Weights of a small GPT-style language model, trained from scratch on English Wikipedia.
Size: 12 layers, MLP 384 GELU, vocabulary 8192.
Architecture: LayerNorm before each block, learned positions.
Each number is 500 + 50 x the weight over its row's rms, rounded and kept within 0 to 999. Layers, rows and columns count from 0. Numbers have three digits each. The size before them is the row's rms in percent of the matrix's.

# down: layer 6 MLP down (transposed), 384x96, rms 0.0952, rows 378-383, columns 0-95
# up: layer 6 MLP up, 384x96, rms 0.0953, rows 379-383, columns 0-95
down378 097:374441531538485492540506452551417468528473556590529485485436437500478558427521454556534573563458461544526561544525518467561446556599431532520567443438396543522537490424467463467494515519467481549444520432466499525489425508405449490514519480599471452556463461513511561542479574385454520536
up379 104:478489545478479524459485502448455382545447494474615481483508453486596527461436484537521473481533506526386480491536460549542510467532511507482551568527525548502474506481437458490493411481571500484497520594463595474542457485588471546408576495415459538554549418545425553471592418476464633472
down379 097:531460504515558551484468531435469585502516479457455418459467553411432449531373475476454541463519562477530507532532524506454494471456505488466557483504497488518538565533553431484429367531469535539478464485521665537489482422559535456532497483532439474461442408537495587539627446455560493469
up380 085:534479511532502482472493512503491534445479561520517504464572436465500459535505538440489528527416479459409499575411535608477430464524497517394507452534541548539538545430557597419469501436574476481373491500439497551502425491569502481589512563543545578540567504510556530418597496473544445414
down380 098:469482560477451489419529481498548492488462418438456521491520449563532566467526546547605446510503496526551551570455516458549482459416589476497496538502573508551465480421398412583481517473434529510577472467438402516565478525628534561469538413405501523560522576491561509516508482477520588512
up381 107:564482504524467557491453628498580501470467409504618430443546433514565532424437492582574505542438555479471561506517472554419498489461513591457456521556460448541487459475550539548567506456480535501521401517509512444500576524459394478499532459435494464538528540556449571515530442580531528423
down381 118:465545447539459542472478497457467474484486478528496521464391542484452449593485443395465499468663562448474521543473528411563481567544568489496548502508499557526446496406470531487484450511535496483505464502423559426461425582515450439529477482564479564479537509499439636441488561527521606486
up382 099:509533458552513369535509454398508429555520442535472515536548551474416552490456585589568472538541416524364565451455526473591418451573506470463525483439560548464573434431512475497495514494527514590551502538495530494551480484479507498558422479463428477559494494475500527514377489508462532470
down382 104:483590431609510585416480546467552431481550506488519391561448542522535523465481455543531574510529467433435552587492471423494475540528432476542583450488473511463531418478469579486442528519501502539584593522473530568528474511576425537501456457528480561584538566571542450534451476549513578470
up383 100:572441504493540502492467499464651446590532571529426571505571589455502600445569461439518474490481455452494427517490457527434460478554542454506483519544480525530574503535441515495505525516422525389550474489396442486478505455382523485468497614419500549516555550517474507495465548416499479506
down383 108:574498497458468495450421505537521559540473522562574514507486585500482492539446511434436540537473452481498548452476459567429468481567464392591457464550568555394520584492496578476555598484499438489625524519438522471502563468583457512425511449442512525551579523506584462588521466515457534519